Weights of a small GPT-style language model, trained from scratch on English Wikipedia.
Size: 14 layers, width 128, 2 heads of 64 (1 for keys and values), MLP 384 SwiGLU, vocabulary 5056, 3.42M parameters.
Training: a variant of SOAP for these matrices, 2547 steps.
Each number is 128 + 32 x the weight over its row's rms, rounded and kept within 0 to 255. Layers, rows and columns count from 0. The size above them is the row's rms in percent of the matrix's.

# layer 7 attention output (transposed), 128x128, rms 0.0715, rows 45-62,108-125, columns 0-127
size [105 104 108 106 105 104 114 106  88  95 114  82 108  96 100 105 105  98  92 102  89  92  88  95 105  81  99  98  89 100 100  91  94 100 103  94]
[[171 176  83 155 169 140 159 161  75 101 105 156 182 109 152  99  96 179 128  91 178 141 163 109 139 144  70 137  97 160 131  78 158 112 150 187 160 160  93 148 108 129  82 128 104 142 169 106 142 162 207 122 109 167 135 120 126 131 101 139 130  87 116 111  59 137 109  28 117 182 166 122 154 172  84 155 122 130 159 140 154 109  90 106 146 178 158 112 147 124 144  84  97 139 190 127 124 138 111 162 120 182 142  72 149 119  93 107 171 182 133 103 161 111  98 102 175  79 137 132 125 139 115 110 158 116 159 123]
 [115  60 167  93 128 126 121 145 108  48 148 147 113 173  86 105  90 158 113 162  86 115 168 160 129 116 128 116 114 137  81 166  85 181 144 128 117 118 149 149 127 163 119 151 168 166 199  76 175 133 170 101 138 125  91  97 125  93 112  91 168 152 147 100  96  89 118 117  81 142  90 164 114 111 135  85 153  65 151 103 129 152 136 113  71 131 167 114 117 113 144 134 159 128 128 123 138 174 149 174  61 174 138 177 118 108 109 163 137 138  94 161  72 115 109 116 149 172 201 152 179 117 132 147 220 150 141 148]
 [130 158 122 164 150 100  98 142 200 107 163 139 149 134 154 155  95  98  73 153 113  82 142 156 160 177 127 137 106 159 114 143  82  88 120 158 123 128 174 168 157 132 118 144 157 185 159 112 154  99  87 165 155 123  74 151 164  80 144 158  75 189  94 191 120 119 111 132 145 184 115  97 100  89 119 155 107 159 126 126 167 117 128  74  87 185 147 145 111 128  88 132 179 141  96 123 121 155 104 168  87 155  79 180 120 147 150 171 105 109 137 148 172  91 134 202 166 151 138 139 164  81 185 173 135 180 153 136]
 [155 164 104 151 125 118 123 121 136 134  68 149  93 130 132 128 100 100  85 110 152 154 160 106 102 114 107 155 120 138  91 123 133 114 113 114 144 108 123  98 141  61 169 152 133 106 137 127  57 176  88 156 171 118 160  90 105 134 114 102 151  62 132 110 119 115 117 132  73  43 124 177 114 112 126 145 121  78  77 121 137 144 103 168 146  87 162 158 174 129 105 133 132 109  86 127 197 152 169 166 142  56  77  93 134 133  82 196  76 116  43 142 171 133  82 142 134 104 143 106 153 163  95 144 150 117  52 168]
 [119  87 163 158 135  66 152  83 134 110  94 131  90 129 148  95 148 129  57  82 127 132 124 145 127 100 147 151 117 116 105 168 130 148 141 103 144  92 163 155  86 130  79 121 120 165 116  81 193 148  78 101 158 107 131  46 111 195 168 144  86 160 104 142 128  95 150 172 137 199 119 196  56 116 128 121 179 118  52  94 115 132 180 111 147 158 130 127 188 127 136 141 168 114 129 168 129 127 140  71 144 144 126  80 138 165 179 129  94 158  82 110 137  91 128 163  97 111 133 137  99 153 136  83 108 156 146  90]
 [125 139  59 173 134 153 134 140 123 204 118 191 181 127 151 164 135 182  95  98 132 121 133 123 175 159 161 148 125 119 182 124 152 147 175  62 131 132 110 152 133 134 117  78 198 130 108  78 106 149 117 128 144  90  72 149 132 203  53  63 138  77  95 107 148 114 106 122 105 169  93 103  82 132  80 119 116 110 167 154 127 162 108 139 193 204 137 147 143 168 117 155 139  98 129  89 155 102 168 117 151 120 143 108 144 110 132  86 129 116 131 119 191 126 148  76 115 137 113 153  94 162 129 109 187 130 146 110]
 [140 146 144 118 151 154 143 208 155  91 185  89 168 122 146  66 171 135 130 117 125 185  83 136  73 134 155 105 130 144 103 158 123 152 131 152 126  96 166 136 165 126  97 128 105 119  92 178 152 119 141 115 150 170 191 103 128 149 102 127 145 102 107 198 140 175 158 116 121 173 121 131 101 127 139 106 131 115 126  88 100 163 129  50 190 112 162 158 118 156 131  94  96 165 112 118 129 141 127 143 152  75 186 134 154 149 138 145 102 121 197  67  97 166 140 129  86 149 212  90  83 116 158  80  74  99 132  79]
 [106 154 105 148 154  85 162 150  28 120 100 171 153 218 104 101 118 135 103 134  85 161 134 144  94  97 143 131 104 144 117 121 135 102 197 115 132  91 164 164 164  86 119  94 154 111  97  76 115  74 144  92 115 218 178 116 121 132 149  81 118  92 122 140 147 155 118 139 161 150 118 153 132 114 139 176 124 139 142 164 111  80  44 159 116 155 166 141 167 128 147 116  89 118 103  67 121 158 123 143 109  89 167 172 119 152 111  98  88 125 131 121 142 118  98 123  82 130 111 141  82 145 156  70 121 101 202 101]
 [129  72 137 132 138 133 105 123 170 117 111 124 130 146 118 107 146 140  91 134 100 140 135 107 139 182 134 120  79 103  92 109 119 129 153  92 131  95 145 173  83 130 112 169 120  70 200 182  86 140  96 124  84  72 138 127  93 142 147 109 120 188 162 121 119 203 140 122  80 187  62  64 167 177  83 116 104  82  77  93 190 127 157  87  79  66  94 107 134 106 154 105 139 127 111 196 184 151 130 120 178 159 137 137 124  60 111 132 129 121  92 110 161 120 111 143  90 158 126 130 166 121 165 144 125 143 104 160]
 [123  85 105  94 148  44 108 115 118 113 173 111 119 177 146 124 161 107 163 120 155 141 122  77 108 154 105  63 137  75  80 128 179 121 109 152  99 110 175 137  73 107 150  98 102 151 132 174 171  94 134 127 130 161 128  97 140  40 121 169 120 133 153 103 112 110 149 167  94 141 127  91 140 138  92  94 156 161 157  84  62  89  78  86  90  95 166 122 110  81  91 129  91 106 174  95 173 126 113 183 156 161 125 165 146 162  74  80 123 131 148 169 114  97 109 156 138 130 107 103 127  93 132 112 164  57 151 145]
 [172 118 120  62 161  95 128 132 151  74 103 119 119 201 120 109 134 134 163 133 108 120 145 140 117 195 148 161 126  95 166 204 111  99 133 146 100 115 103 157 156 120  81 137  99 122 105  93  71 101 126 130 185 137 110  90 133 129 102 111 110  65  84  36  78 112 141 141  82  81 175  83 149  95 137 183 177 160 134 169  92  84 120  98 138  91 142  94  72 118 114 111 124 121 145 123 167 172 142  73 141 167 129 160 161 115 128 108 131 119 138  78 162 109 197 153 155 142 149 168 122 111  73 137 128  88 127 105]
 [127 105 166 101 112  53 141  96 115 151 111 153 172 134 181 174 108 188 112 103 158 126 163 183 131 168  81 121 137  77 152 186 118 111 112 153 173 107 141  78  95 137 102 133 135 119 123 158 112 134 119 189 171  95 172 112  60 147 175 144 127 106 122 139 109  94 167  70 159 163 122 111  99 104 108 162 127 208 100  84 159 158 143 124 121 121 130 132 144 100 110 149 154 105 138 151 137 170 128 119 186 118  93 117 112  99  77  67 179 122 145 143  96 108 106  84 142 155 126  82 106 203 183  96 166 123 168  94]
 [136  94 181 114 139 116  97 117  98 136 153 125 110 158 132 118 150 131 169 152 139 131 154 103  50 121 189 117 153 155 153 187  97 165 130 106 149 117 147 142 136 139 150 152  86 124 116 113 164  66 113 148 120 159 123 127 216 109 128 130 139 116 112  84 122 161 126 102 145 163 122 140 156 144 115  79 124 168 156 124 112 131 188  78 104 155 145  98 146  59 149 184 161 223 162 144  99 167 168  98 153 140 165 152 154 179 132 130 167 149 117 112 110 162  65  94 177  34  94 107 144 101 142 136 110 197 147 105]
 [116  88 137 142 112 128 179 113 159 148 105 129 209 107 121  67 130 178 151 136 129 144  85 145 202  96 117 136 127 131 173 172 154 110 148 142 127 200 158 103 111 124 151 160 124 147  98 126 143 168  85  79 161 169 155 133 139 171 109 116 151 156 154 114 138 216 131 176 174 103 137 105 104 139  57 160 182 204 156 140 118 159 187 128 168 165 111 169 128 116 147  98 102 119 147 103 157 115 126 131 116  86 126 123 129 188 141 167 116 104 110 149 195 122 153 141  98 147 157 142 116  85 135 139 159  76  72 179]
 [115 118 150 119  90 195 111 143 120 135  51 109 140 130 143 105 168 144 145 161 110 153  83 137 178 108 101 116 156  81  74 179 151 168 124 132 116 192 140  91  64 139 191 136 123 110 110  41 128 178 159 138 119 100 126 144 141  97 102 112 137 155 106 115 104 149 110 164  65 142 106 135 132 167  78  60 105  85 146 108 145 148 127 139 155 103 151 103  95  91 120  57 107 114  58 119 135  80 201 127 155 149 109  49 130 103 108 145 133 107  96  90  93 121 101 120  83 124 119 177 130 117 163 141 107 105 148 156]
 [101 111 144  89 163 132 152 129 106 108 141 136 148 101 131  84 154 135 196 118  98 166 112 121 140 161 126 121 184  80 148 189  83 155 154  88 114 127 105 154  93 116 131 165 130  87 204 113  72 135 129 175 115 163 145 143  92 117 139  71 134 144 155 128 150  75 167  98  82  39 183  72 100 149  90 116 110 103 103 125 132 145 136 140 110 128 142  77 160 134 171  69 160 156 102 119  86 109  95  75 123  69 118 142 131 182 130 146 135  71 161 109  98 162 100 130  63 113 181 131 121  76  97 121 130 177 117 147]
 [126 120 148 116  76 142 176 171  66 201 104  77 130 111 182 145 126  93 191  85  61 166 133 189 109 143 156 123 150  66  94 112 166 150 139 119 106  95 151 129  58 142 119  93  74 126 165 163 133 150 108 182  58 127 143 114 118 125 143 194 103 171  82 136 108  92 184 117  93  97 154 167 124 108 121  93 111 123 116 123 118 117  88  78 141 138 126 122  99  86 134 106 106 161 137 119 157 103 172 122 151 143 153 109 124 128 187 124 134 153 141 138  68 154 144 128 155 121 127 131  90  78 193  78 157 147 161 133]
 [114 113 114 139 124 100 127 111 130  93 144 170 175 132 139 194 122 185 129 119  98 168  70 132 127 108 158 116 163 121 116 126  89 149  77 179 159 133  99 149 134 130  85 115 156 152 146 135 118  49 153 148 120 136 172 229 137 140  75 145  79 152 110 131 154  96 187 139 115 170 161 185 165  87 124 167 121  97 150  58  81 150 138 129 111  82 183 112 148 127  54 138 165 128  91 102 137  75 165  91 113 171 134  55 157 168 138 126 167 115 145 151 139 174 157 152 148 115 146  83  96 143 125 121 105 109 132 151]
 [123 149 155 144 119 174  87 153  68 120  44  98  99 124 133  94 101  75 194 171 119 114 151 117 165  66 151  89 125 106 128 108 119 174 137 132 126 136 106 147 106  95 126  97 112 107 151 174 151 109 164  49 115 139  93 102 123  66  72 179 113 172 143 132 156  96 129 112  90 120 187  99  88 128  91 146 102 178 165 131  99 120 111 120 167  95 113 119 109 127  87 108 119 117 105  37 121  96 136 192 159  94 186  86 145 105 154 123 158 102  96 177 153 136 133 154 168 119 130  98 159  71 124 147 106 123  94 102]
 [ 58  75 145  98 127  97 164  92 155 199 115 145  96 150 110 106 148  99 129  95 163  83  99 115 141 106 110 129 107  73 110 193  96 155 115 102 100  67 161 144 116 114 133 114 124 159 166 169 100  72 106 124 173  95 142 126 120 119 170  97 133 119 146 132 206 135  89 152 106 214  65 147  80  62 133 107 156  96 117  91 145 169 166 159 138 131 127  99  69  99  97 142 195 108 137 131 137 120  95 152 120  92 103 185 118  98 111 128 123  99  87 144 158  79 155 145  81 148 109 143 143 102 114 174 133 155 101 139]
 [124 130 107 177 135 155 156  65 112 196 122 126  89  84  79 133 125 107 119  93 172 142  79 119 158 176 129 144 144 145 152 121 161  82 132 116 135  92  81 157 178 161  91 133 124  87  71 175  96 118 132 123 147 123 129 156 105 109  79 102 109  91  87 158 176 178 109 143 196 128 137 119  99 137 131 189  96 161 129 146 148 163 121 141 181  96  92 141 155 142 151 121 126 157 130 123 110 118 198  93 155 117 142 133 161 128 158 137 161 100 108 100 212 123 157 124 119  99  77 174  94 135 122 197  53  92  67 143]
 [134  76 152 102 128 194 147  92 116 114 112 109 110 101 100 106 128 164 108 153 116 203 109  98 127  90 171  92 116  85 172 170 140 148 156 110 114 184  98 112 107 129 187 110 121 107  88 162 119 134 170  99 145 150 154  53 143 181 135 133 136 148 115 119 133 100 152 103 157  77 118 187 112 159 139 179 133  78 113 128 162 155 148 162 151 128 153 155 137 135 185 125 130 111  99 176 145 170  75 112 130 141 151  88  97  85  52  72  93 171 169  86 113 141 162  57 123 130 133  82 117 196 121 105 128 114  71 115]
 [100 118 141  83 165 144 148  76 109 118 195 117 159 111 109 130 190 173 158 146 107 137 141 163 152 174 125 118 144  91 157 114 159 122 173 112  90 186 101  89 123 127 112 132 125 104  64  98 166  90 136 142  66 149 149 158 102 152 162 133 153 135 132 126 147 159 109 152 177  99 135  96 146 151 129  76 101 141  95 165 100  98 140  95 122 153   9  74 104 162 126  95 119 138 156 115  80  97 101 103 106 174 151 125  79  49 167  76  82 102 175  69 121 144 133 138 129 151  91 116 122 119 171 129 106  96 160 128]
 [164 111  73  93 107  97 117 159 149  77 159  96 122 169 150  83  60 170 173 156 160 114 145 118 139 101 153 135 156 109 166  96 107 118 125 157 155 149 127 178 159 112  97 118 133 186 152 131 163  98  74 138 166 147 137 234 146  96  96 111 145  96 177 170 103 109 115 133 135 155  94  81  92 107 127 123  90  79  81 115 148 105 105 168  91 166 113 138  98 140 132 164 183 162 137 162  92 159 122 162  95  95 101 138  70  84 111 168 152 148 114 128 141 103  68 140 179 103 106 115 165 126 155 189 104  83 141 151]
 [ 96 133 153  97  72  97 165 101  99  94 130 122  91 159 100 104 102  71 216 146 128 136 180 175 115 147 111  68 160 113 111 122 128 114 100 149 149  81 120  58 110  93  62 133  43 147 163 161 113 148 129 143 104 150 128  91 109  94 206 174 158 156 129  86 104 155 161  76  88  77 157 137 130 112 108 165 117 120  85 106 121 107 146 126  89  97 151 135 137 128 132  92 116 166 149 159 112 141 100 125  59 164 156 136  82 160 100 116 141 172 130  99 107 100 115 182 159 141 130 118 113 158 120 144  66 147 110 174]
 [ 56 154 120 178  45 116  86 111  63 172 102 158 126 106 143 111 132 134 157 140 105 135 137  99 163 141 109 119 157 153 139  63 163  87 127 109 124  78 129  75  96 169 119 132 128  80 149 102 139 145 152 140  93  60 127 178 136 139 112 100 128 111 127 149 129 142 134 107 112 128 121 117 188 143 125 113 126  40 136  83 223 157  75 174 121 139  82 129 134 122 144 118 161  87 127 170 156  65 153 101 132 193  97 104 125 107  91  98  87 124  99  89 130  59 143  98 120 124 121 132 182  96 113 133 101 157 134 158]
 [158 129 154 126 106 147  98  78 116 111 151 117 122  86 129 133 155 165 155  77 182  79 153 112 115 129 108  87 105  74 143 145 172  65 109  67 164  91  88 101  84 124 127 113  87 115 155 184 146 154  76 118 100  57 124 148 113 165 142 137 112 118 130 107 154  59 139 131  97 126 141 120 100 122  97  55 141 135 206  80  99 151 134 117 142  37  52 123 113 103 145 102 162 129 142 170 119 107 171 130 162 127 154 148 106 113 183 146 144 148 104 147 132  94 145 179 158  97 161 149  83 127 107 128  83  76 111 114]
 [154 186 137 101  73 123 166 118 144 112 126 134  83 113 146 124 122 113 167 145 177  68 157 152 111  49 107 107 183 130 149 118 171 181  80  95 143 134 107 124  87 142 130  89  92 183  83 100 195 137 134 204 179 127 133 121 127 108 161 105 123  77 121 120 147  82 138 138 172  83 159 184  80 139 116 105 152 116 124 154  93  99 156 108  92 127  78 138 107 116 125 145  90  78  79 190 124 110 114 180 135 107 153  92 122 144 165 147  98 160 149 160 152 131 136 116 150  99  93  62 112 168 141  73 164 113 145 168]
 [113 123 130 108 140 183 110  92 145 123 172 128  85 150 137 141 124 101 140 156 106 143 169 130 131 201 126 141 196 147  70  99 148  86 138 137 148  68 137 135 177 138 132 170 123 124 112 103  99  85  84 111 114 203 159 103 126 179 152 117 118 196 127 162 155 156 150 161 122 139 118 121 140 131  94  97 149 157  67 146 167 155 183 128 153 107 100 139 101 160 180  97 135 145  73 159  65 157 170 118  99 131 177 174  98 138 106 159  64 153  59 101 101 133 113 117 103 133 210 112 183 131 178 107 137 140 120 164]
 [ 61 103 136 162 126  89 137 166  95 137 134  86  94 105 103 148 111 159 113 196 123 152 162 127 106   7 145 135 146 152 126 116 108 127 109 158 104 152 147 145 125  99 193 105 143 137  85 114 146 115 129 163  66 143 153 161 144 128 108 134 181 119 165 162 134 174 152 115 121 152 137 189 158 148 104  80 104 114 127 117 140 166 122 133 140  98 185  94 186 142 142 204 133 137 103 133 134 102  99 181  94 118 105  99  95 111 115 104 139 118  91 131  72 149  69 139 101 112  71  98 141  74 128 193  66 138  93  94]
 [163 139 155 169 140 121 126 207 179 103 119  72 164 118  52  91  95 148  94 122 126 140  94 136 111 136 137 161 126 178  53 106 106 114 153 105 147 107 135 134 183 129 128 115 125 170 166 134 125 171 125 110 141 133  93 136 150 153  98 104 142 162 136 105 108 191 107 171 113  99 117 169 156 139 201 106 155 103 146 155 122 121 106 162 171 140 165 145 108 166 101 164  87 164 159 188 134  79 118 115 128 135 116 106 142  97 122 141 123 160  88  97 167 227 102 143  82  96 146 183 117 162  45  97  96 161 118 106]
 [145 172 133  88 109 101 143  77  79 137 109 124  61 145 163 165 103 116  91 177 178  48 109  96 175 138 144 138 136 102  99  98 122 166  99 155 122  79 116  88 111 119 131 108 101 147 165 105 119 121 152 122 163 179 129 140  59 115 182 148 134 120 164 135 125 110 161  83 122 156 132  94  57 116  82 152 180  58  59  96 114  98 131 119  57 108 172 136  79 156  87 107 110  55 101 149 158 119 123 138 138 123 188 162 126  87 157 128 142 148 141 120 169 102 127 124  95 169 128 147 103 169  93 117 118  97 110 147]
 [150 113 116  95 169 146 132 126 145 124 117  96 141 128 175 139 128  41  75 140 157 137  89 159 134 144 150 158 149 106 156 132  96 107  98 139 116 126  84 131 171 134 111 165  90 168 134 148 151 119 181 139 119 106 111  98 151 165 138 182  42 133 145 101  54  91  94 119  92 130 131 129  52 174 157  98 129 141 118 134 121 109 197 126 174  90 131 143 125 144  50 124 111 112 103  84 112 116 166 113 103 164 116 100 102  88 134  93 179 164 123 173 151 105  88  90 155 102  96 128 221 182 142 130 148 167 102  77]
 [127 131 126  75 105 111 131 106 148 140 165 132 117 127 110 126 161 152 109 155 179 111 120 130 160 119 141 101 155 111 149  70 170 118 146 182 153 116 160 187  82  73  83 174  72 130 159 141 167  84 128 154 121 113 117  77 138 157 127 153 171 106 130 149 141  77 154  81 200 121 152 125 122 113  93 164 189 154 116 112 125  78 168 144 146 119  98 126 131 156 137 170 110 121 124 150 116 162  89 132 131 104 109 189  98 141 138 111 117 126 198 168 156 116 146 171 149 155 130  30 185 131 110 140 197 174  39 146]
 [127 150 144 150  67 128 127 149  92 148 144 115 104 139 143 190  88 134  97 164 134  95 124 122 156 159  91 126 117 134  43 108 143 114 109  97 110  89 130  71 164 135 129  86 103 163  81 162 201 143 138  80 164  84  44 195 117 110 179 104  81 134  89 100 150 187 166 148 152 176 104 160 148  83 153 128 124 117 122 101 169 131 138 141 127 130  73 163 126 115 164  98 160 118 160 124 163  87 132 177 100 144 150  75 138 105 141 146  81 189 111 122 166 111 150 121 162 160 113  93 135 200 140  96  86 107 150 122]
 [ 96 177 113 161 219 117 121  83 176 112 122 176 140 102 104 122  47 111 153 107 184 102  81 178 171 157 125 121 117 216 147 148 126 132  94 118 151 169 124  89 138 106 129  99 172 167  82 162 149 115 157 104 144 180  82  88 140 163 132  71 128 116 131 128 141 126  94 173  82 117  80 132 152 123 163 187 142 157 178 103 156 180 143 176  63  87 100 155 150 119 112 134 139 119  91 115 107 116 162 186  78 117 158 117 147 114 127 105 125 137 149 130 150 139 164 126 148 143 105 124  82 152 104 147  88 182 132 110]]
# layer 7 attention value, 64x128, rms 0.058, rows 45-62, columns 0-127
size [106  88  94  94 103  99 101 109 107  94 104 106 105  96 108 105 101  99]
[[120 155 127 134 113 196 148 117  90  91 154 201 168 122 140 160 157 115 124  94 164  45 155 118 116  21 169 155 103 147  93 124 114 175 146 120  59  85 128 185 171 115 195 131 135 124 129  95 107 106 152 134 127 180 107 144 164 134 116  69 118 142  78 163 175 157 131 104 103 141 131 146 115 133 164  88 147 113 119  99  90 111 158 133  94 181 113 137 118 109 147 170  94 126 156 102 153  77 176 146 116 178  87 151  71 162 143 175  80 112 161 154 132 148 110 110 112 176 157 127 180 140 114 148 128 131 117 105]
 [177  90 129 116 101  99  78  99 176 136  89  96 169 113 190 116 134 127  99  89 144 175 139 136 109  47  93  96 174 112 175 106  95 133  85 166  85  91 156  97 128  75 115 106 137 137 159 120 145 115 135 174 159 163  50 153 163 118 151  93 115 171 153 143 137  98  92 180 124 130 168 115 134 162 100 158 136 173 153  75 116 190  98 136 116 111 114  95  82 115 105 129 157  88 221 162 133 126 129  99 149 122 117 134 131 152 154 105 134  99 157  92 110 137 133 127  93  73 160 165 138 114  94 195 155  95  85 110]
 [ 72 102 129 143 124  94 121  92 104 170  92  95 138 185  99  91 106 162  79 138 120 119 128 120 126 149  64 116 162 133 127 112  60  89 156  94 144  80 172 116 169  90 178 184  84 149 155 134 194 102 150  44 121  68 100 152 142 115 171 184  99 121 115 127 119 115 176 104  98 136 127  94 139 171 133 175 145 157  89 100 193 151 162 122  72 136 151 132 154 119 120  70  93 151 141 142 101  82  78 105 119 117 176 139 103 172 135 121 167 132 132 117 145 145 120 146 153  92 138 144 153 131 164  61 153 135 131 182]
 [161 141 122 102  90 135 138 181 155 136 145 121  85 128 135 149 119 200 166 167  93 152 144 150 166 207 173 145 151  79  95  83 132 126 139 166 130 198 160 116  78 142 114 136 146 122 142 147 134 142 131  85 161 141 141 123 142 113  68  88 148 160 122 171 163 124  54 169 152 165 108 102  89 153 125 186  79  83 185  96 159 103  46 114  82 137 131 159 123 118 112 102  99 116  93 168 119  72  95 174 127 133 148 114 131  97 145  93 219 130 110 135 120 114 122 123 129 161 135 138 127 152 185  66 108 117 133 107]
 [133 118 177  54 143 112 170 138 142 126  97 152 112 122 131 181 180 110 121 134 118 188 159 166 137 170 124 180 140 131 174 155 150 128 140 134  93  95 195 104 209 108 136 151 131  80  95 125 126 149  64 124 116 121 118 171 164 195 119 114 135 134 104 164 200 145 110 127 169 151 210 136 102 136  68 168 146 108 113 135 120  91 137 169 139 167 145 164 145  93 169 216 137 148 147  78 130 108 130  97 115  89 103 134 130 105 108 161 102 102 120 187 121 151  94 144 149 121 111 123  90 104 116 116  87 106 154 194]
 [ 96 130 140 124 176 130 180 176  87  84 110 115 138 149  90  99 146  89 201 102 118  88 136 153 138  99 151 143 175  97 177  93 110 136 126 141 113 148 140 147  96 127 122 170  94 112 111  96 158 148 146 116 100 134 136  70 140 136 116  54 146 160  95  78  77 117 115  93 154 130 161 152 158 154 118 182 152 111 116 142 102  64 134 128 118 155 111 138 145 107 168 126  63 147 164 159 169 160 117 153 134 159 100  78  62 221 156 129 104 122 118 160 150 149 130  93 193 102 202  72 114 140 111 151  90 157 175 103]
 [170 167 112  66 134 119 158 106 185 131  77 102 136 126 178 116 141 106  90 136 125 185 120 122 204 116 122 148 106 202 179  95 139 128 183 112 100  99 112 142 140 157 117 101  98  91 129 141  89  88 148 135  51 116 157  90 135 148 132 107 143 135 146 114 151 133 177 151 133 156 197 162 126 110 191 164 135 155  64 112 102 164 104 148 157 142 121 117 102 136 110 142 115  99 116  79 177 110  77 133 131 142  92 131  89 113 127 134 178 205 108 152 163 159 175 129  77 185  99 105 116 101 154 120 123 118 208 142]
 [170 132 138  92 143  90 153 131 126 131 108 117 122 122 156 141 167 131 142  94 128 174 127  95 149 101 158 169 121 142 169  86 154 109 145 107 103 103 148 146 143 167  58  80 115 125 144 160 117 101 190 152 162 160 159  70 152 133 158  64 173 160 151 105 110 144 131 173 114 170 157 129 107 134 117 101 180 130  67 135 110 146 143 133 103 179 169 169 145  66 187 167 149 125 156 180 178  79 109 117 146 108  56 114 118  95 132 125 155 161 173 124 147 132 170 108 133 136  84 116 130 184  54  96  93 144 183  52]
 [155 169 137 124 110 145  86 142 139 129 201 121 157  96 153 110 181 132 181 131 110  60 135 163 101 137  69 121 187 119 128  72  84 128  59 126 136 207 140 101 156 150 118 144 126 145 149 132 146 101 164 150 107 142 113 156 176 100 136 152  83 117 114 166 144 134 128  67 149 151 128 126 126 126 156 143 100 153 155 135 100 103  81  67 128 185 181 145 163 130 137 136 112 134 134 101 194 156 140 187  81 114 174  89 145 201 126 111  53 144 106 190 154 158 169 187 166 144 125 126 109 146 122 123 145 158 131  98]
 [ 87 127 152 106 157 172  54 128  91 119 103 109 178 112 121 179 158 115  96  91  79 133 166  92 145  71 180 126  34 115 116  77 127  63 147  90 136 132 112 100 131 156 109 113 160 107 116 125  95  89 143  71  97 130 149 114 135 155 195 113 129 169 182 132 134 122 162 124 157 182 104 104 126 148 145 114 111 138 106 131 132 168 139 165 115  79 100 109 135 162 179  86 162 163  78 158  92 129 130 140  98  71 173 128 112 172 183 125  98 114 142 112 146 121 137  96 100 108 186  99 110 103 114  78 182 108  86 165]
 [120 132 101 111 150 110  91  60 107 133 126  72 153 170  99 105 177 148 161 133 135 151 169 114 133 124 145 152 112 105 104 147 120 183 137 136  70  39 171 151 117 135 163 140  95  83 141 136 153 139 129  60 188 114 115 149  81 162 104 130 126  93 141 186 162 100  72 184 113  96  77 163  89 150 155 132 118  89 123 173 112 102 148 187 158  78 112 166 125 161 108 110 191 187 135  81 188 147 125 162 115 193 144 153 136 147  85 160 107 113 152 159 132 111 123 140 135 142 168 159  88 136  81 157 146 108 104 135]
 [ 85 125 120 157 158 106 134 206 144 109  34  89 102 192 141 136 173  94 142 121 119 166  75  79 113 146 165 128 158 166 154 156 150 118 119  88 117 126 158 164 107  83 132 152  91 103  89  80 170 132 109 103 133 146  99  61  92  84  82 138 111 157 109 157 143  97 153 157 108 129 177 154 130  53 153 124 147 173 153 144 116 136 190 113 142 104 130 173 135  72 123 146 119 132 131 119 100 159 146 130 118 100 157 171 135  69 154 148 130 128 146 109  94  67 110 170 114 103 147 162 166  62  74 138 120 182 109 149]
 [140 126 118 131 108 169 149 124 141 155 153 145 171 129 179 101 190  84 145 147 113 117 208 162 153 142 104 119 112 168 170 141  72 209 120 174 161  66 120 140 126 132 120 109 124  76 209 165 128  95 173  89 127  76 113  91  81 152 160  76 104 142 170 124  95 143 176 125 119 143 171 117 134 166 152  80 129 164 106 141  61 139 118 139 108 178 152  90 166 149 101 162 133  79 120 119 153 125 178 163  70 114 122 136 114 158 129 149  44 127 130 128 140 159 127 128  88  83 170 147 143 127 110  99 130 111 171 110]
 [ 81 121 127 100 176 160 134 135 112  65 137 139  80 138 136 154 154 109 125 208 171 149  93 160  95 178 100  88 192 130 193 133 169 148 162 117 166 151 125 132 107 125 146 162  84 110 120 118 194 156 140 140 128 125 120 131 133 171 110 172 149 151  96 113 157 149 139  59  98  73 107 109 101 102 137 157 164  85 150 132 107 170 122 138  89 156 131 109 126 119 176 107 102  45  43 119  87 126 125 182 182  95 155 147 161  87 118  94  82 100 150  89 129 129 140  93 107 190  87  99 110 100 117 149 127 114 142 144]
 [146 145 105  85 106 180 116  79 117 127 177 151 133 121  94 131 116 165 167 200  92  97 120 140 131 105 113 148  77 124 126  76  59 141  78 146 169 153  97  76 132 144 111 114 153 139 120 107 202 150 106 165 125 120 147 182 157 131 130 112 135 182  84 130 158 162 134 110 210 105 140 134 141 132 176 119 142 170 119  99 162 167  85 137 160 156 117 118 171 211 130 117 177 104 102 177 111 156  93 172 134 162 153 121 140 171  61  94  83 114  91 184 172 142 126 138 116 184 141 161 160 150 163 120 142 132 155 135]
 [163 151  99 209  84 128  93 144 161  97  50  70 158 174 146 124 147 102 128 116 121 175 148 151 140 125 174 166 143 173 125  89 161  72 107 136 131 161 135 173 136 157  82 120  55 102 174 175 160 156 116 127  90  88  76  81 146 121  71 122 135 125 125 169 164 119 112 126 162 142 192 163 151 165 170  84 179 147 175 124  86 103 150  98 103 153  74 174 119 124 118 127 135  66 133  98 145 172 113 163 115  96 133  49 143 172 172  92 149 101 123 131 133 125 105 101 116 109 120 138 134 137 139 108 145 138 144 125]
 [121 167  56 187 108 154 110 153 116 119 151 120 141  79 142 135 140 122 118 121  95 127 107 103 109 133 101  79 114 120 121 100  98  43  67 140 135 187 117 139 128 140 148  67 121 114 112 134 148 120 176 116 123 103 119 143 117 189 203 190 128  97  75 148 122  82 125 114  64 193 144 149 131  85 129 180 173 199 138 135 108  73 124  95 138 146 101 149 116 163 115 171 151 112 191  90 160 128  93 124 135  49 131  96 145 150 153 115 150 154 108 163 116 147 162  94  94 111 118 101 122  97 155 153 141 150 147  57]
 [112  90 167 124 111 147  81 114 117  91 164 105 115 140 135 110 107  70 135 136 145 138 169 173 132 170 203  99 182 162 139  90 114  72 101 136 113 141  97 108 140 140 146  93 123  88  75  89 153 126 136 165 103 103 128 150 180 106 128 171 127 118  97 142 163 207 139  73 144 132  49  82 116 140 170 219 164 137  75 128 148 161 120 157 155 147 142 106 187 209 143 106 107 188 159 143 144 121 136  97 109  99 139 122 122 171 146 135 115 120 123 180 180 118 115 112 131 156 171 156 150 100 183  80 129 134 124 123]]